Part of a small language model's weights.
Size: 2 heads of 64 (1 for keys and values), vocabulary 1424.
Each number is 500 + 50 x the weight over its row's rms, rounded and kept within 0 to 999. Layers, rows and columns count from 0. Numbers have three digits each. The size before them is the row's rms in percent of the matrix's.

# layer 9 MLP up, 512x192, rms 0.133, rows 501-511, columns 48-95
096:479474507514520565434486488422517501461586537443458449428471527490529564502472492520560457587453504576628501636530488508449481473567570540515580
107:586527487519478490545544403455488435482439449612467452501512492508505421436541493516543547555404580457475495501462525555432481585409546548483495
098:503550406520527538431528492435417483549587546457448502524567576553558551402533509524477534466477483411421404482506507433476470461539520520583531
102:493572485540419462423422572456468557498459474443475494482448456494494511517405600419596550554443503481496552564461487516470485512444486516435494
105:510486503467566546496510468482446526498569524453550460572517486520485453418544546479548618426547473454518417479494516586432419487545504530459479
106:464513461423520418591472494483421442552492567475550550553472501603454509524501376486551527439410587585501495586474485448483575530541538457540545
103:584428518504525562424583391537391520537552469518484519477484576632468444440464497534552472476515538407462518467506547598509519529556482575536455
088:501525478527496442470560479551425480478540397505500428507513617426468539516479426538469544523578535459468545538463571510438500490511473454533470
105:485468612535563508562548568528493473557504481386503484584513462383553505498584396484499436491582504572511409476520402478510541414486461551486508
106:423513468525534511440515458441510581500555436492518588568493575455469608502433513555454499483467594484459453513477474481475471472551480538589457
106:503385535494556501406470509485577533485461522546486569501577437540521408494573499460542532424509540519518499456517440551459466504420502490529522
# layer 9 MLP down (transposed), 512x192, rms 0.126, rows 501-511, columns 48-95
098:477434524499476550434524570562405490469521538504520546508446473462520422462473489471506532573482577550471594472499553513509428574540483507519529
107:444423552510526620545520531483429449440575508565459494467495509439568467455540487461542519444486511505448573508573471513482485572460521541418411
099:494499471604502409527483417514472547459511528462478542535478447547531475417493493511466490475496598357461476455464537388459541502442472538526453
098:532603553480513488402601478476489435472437531515482587381500573479458515557464424476551481617571533443525467486538388554487522452456486651514489
100:380534498500496478559508520492437552500370408453550466493498482569436528565488475533456387587450457488548540505426489435539474527503530394423413
103:527570514575446458560417518538373423392494420516508492446449582410489423481436526473474619537502573565581465544400530442487569471558489472550478
103:440493563602555560526484416528496586537572474491436592530449504524449480482467449549469516487508502540565409538454501567501406485609530471535579
095:528472548395495443481484530536532490467465479463537527537514505476364485534539429513425506473438442472473467542500510572491524447547432600522534
094:402539469445442547552476451461422470386513434514546487489494495550493433459500505519521515442419468477473478485509457544501441460580525538575537
103:607443533569606467574553504467492502489530454490527541489502497515456494635485531523514460433536476516510551506458580495527471408422422573478499
106:488445616554504445517430561386491470516369499559544465446439468516509493563569503529513463485448473503476407493651423541538451441456424415527461
# layer 9 MLP gate, 512x192, rms 0.13, rows 502-511, columns 48-95
108:499572475455464447500578525516511443407434492489399477532525560465450571529506498477515424572527484526637513387510451431527470521548495464527485
094:546528393448480459496496538419554493525521461470527494459605539549524541429504478479604577470521402458500453573441456515404477489534514472437475
089:616497510496526385531510461558506516501483495541557460463492553578550420580566515519493483529492457476470590455461449453573544463498488546479484
105:502526480452539588560484543522527554410503471552468523469534454542495467418522498459549509469471420500579482513462427606532435484501502565510409
096:477551631442520482442492507510565524518446561472565568455479430561459546524434505488511518508525531464533545531511520410434488514507529475460521
095:533535495521471427525519487507374433475538463546538498491445489616496453465534429517458574461462492471605476480503546533593517471526424409580534
098:493497524529621526455521537466510529440653512496468524567418471460506494468534449586564576523515428452485589553494547472563489356473496426509445
097:489578501543492538439436550522524445544488510549598491565426491473530571602512503509531457439555455470461514506562508571489507503554562511516409
096:553496494529466411464518436467517443512580507553561578454516535562487509552526474475414531548505545559527524540441528514493550440508516514486510
104:518503549484479480470583590530589478443541463523580488476521455497486450536560503445385561487426549408489431483459441501469500521474488428571453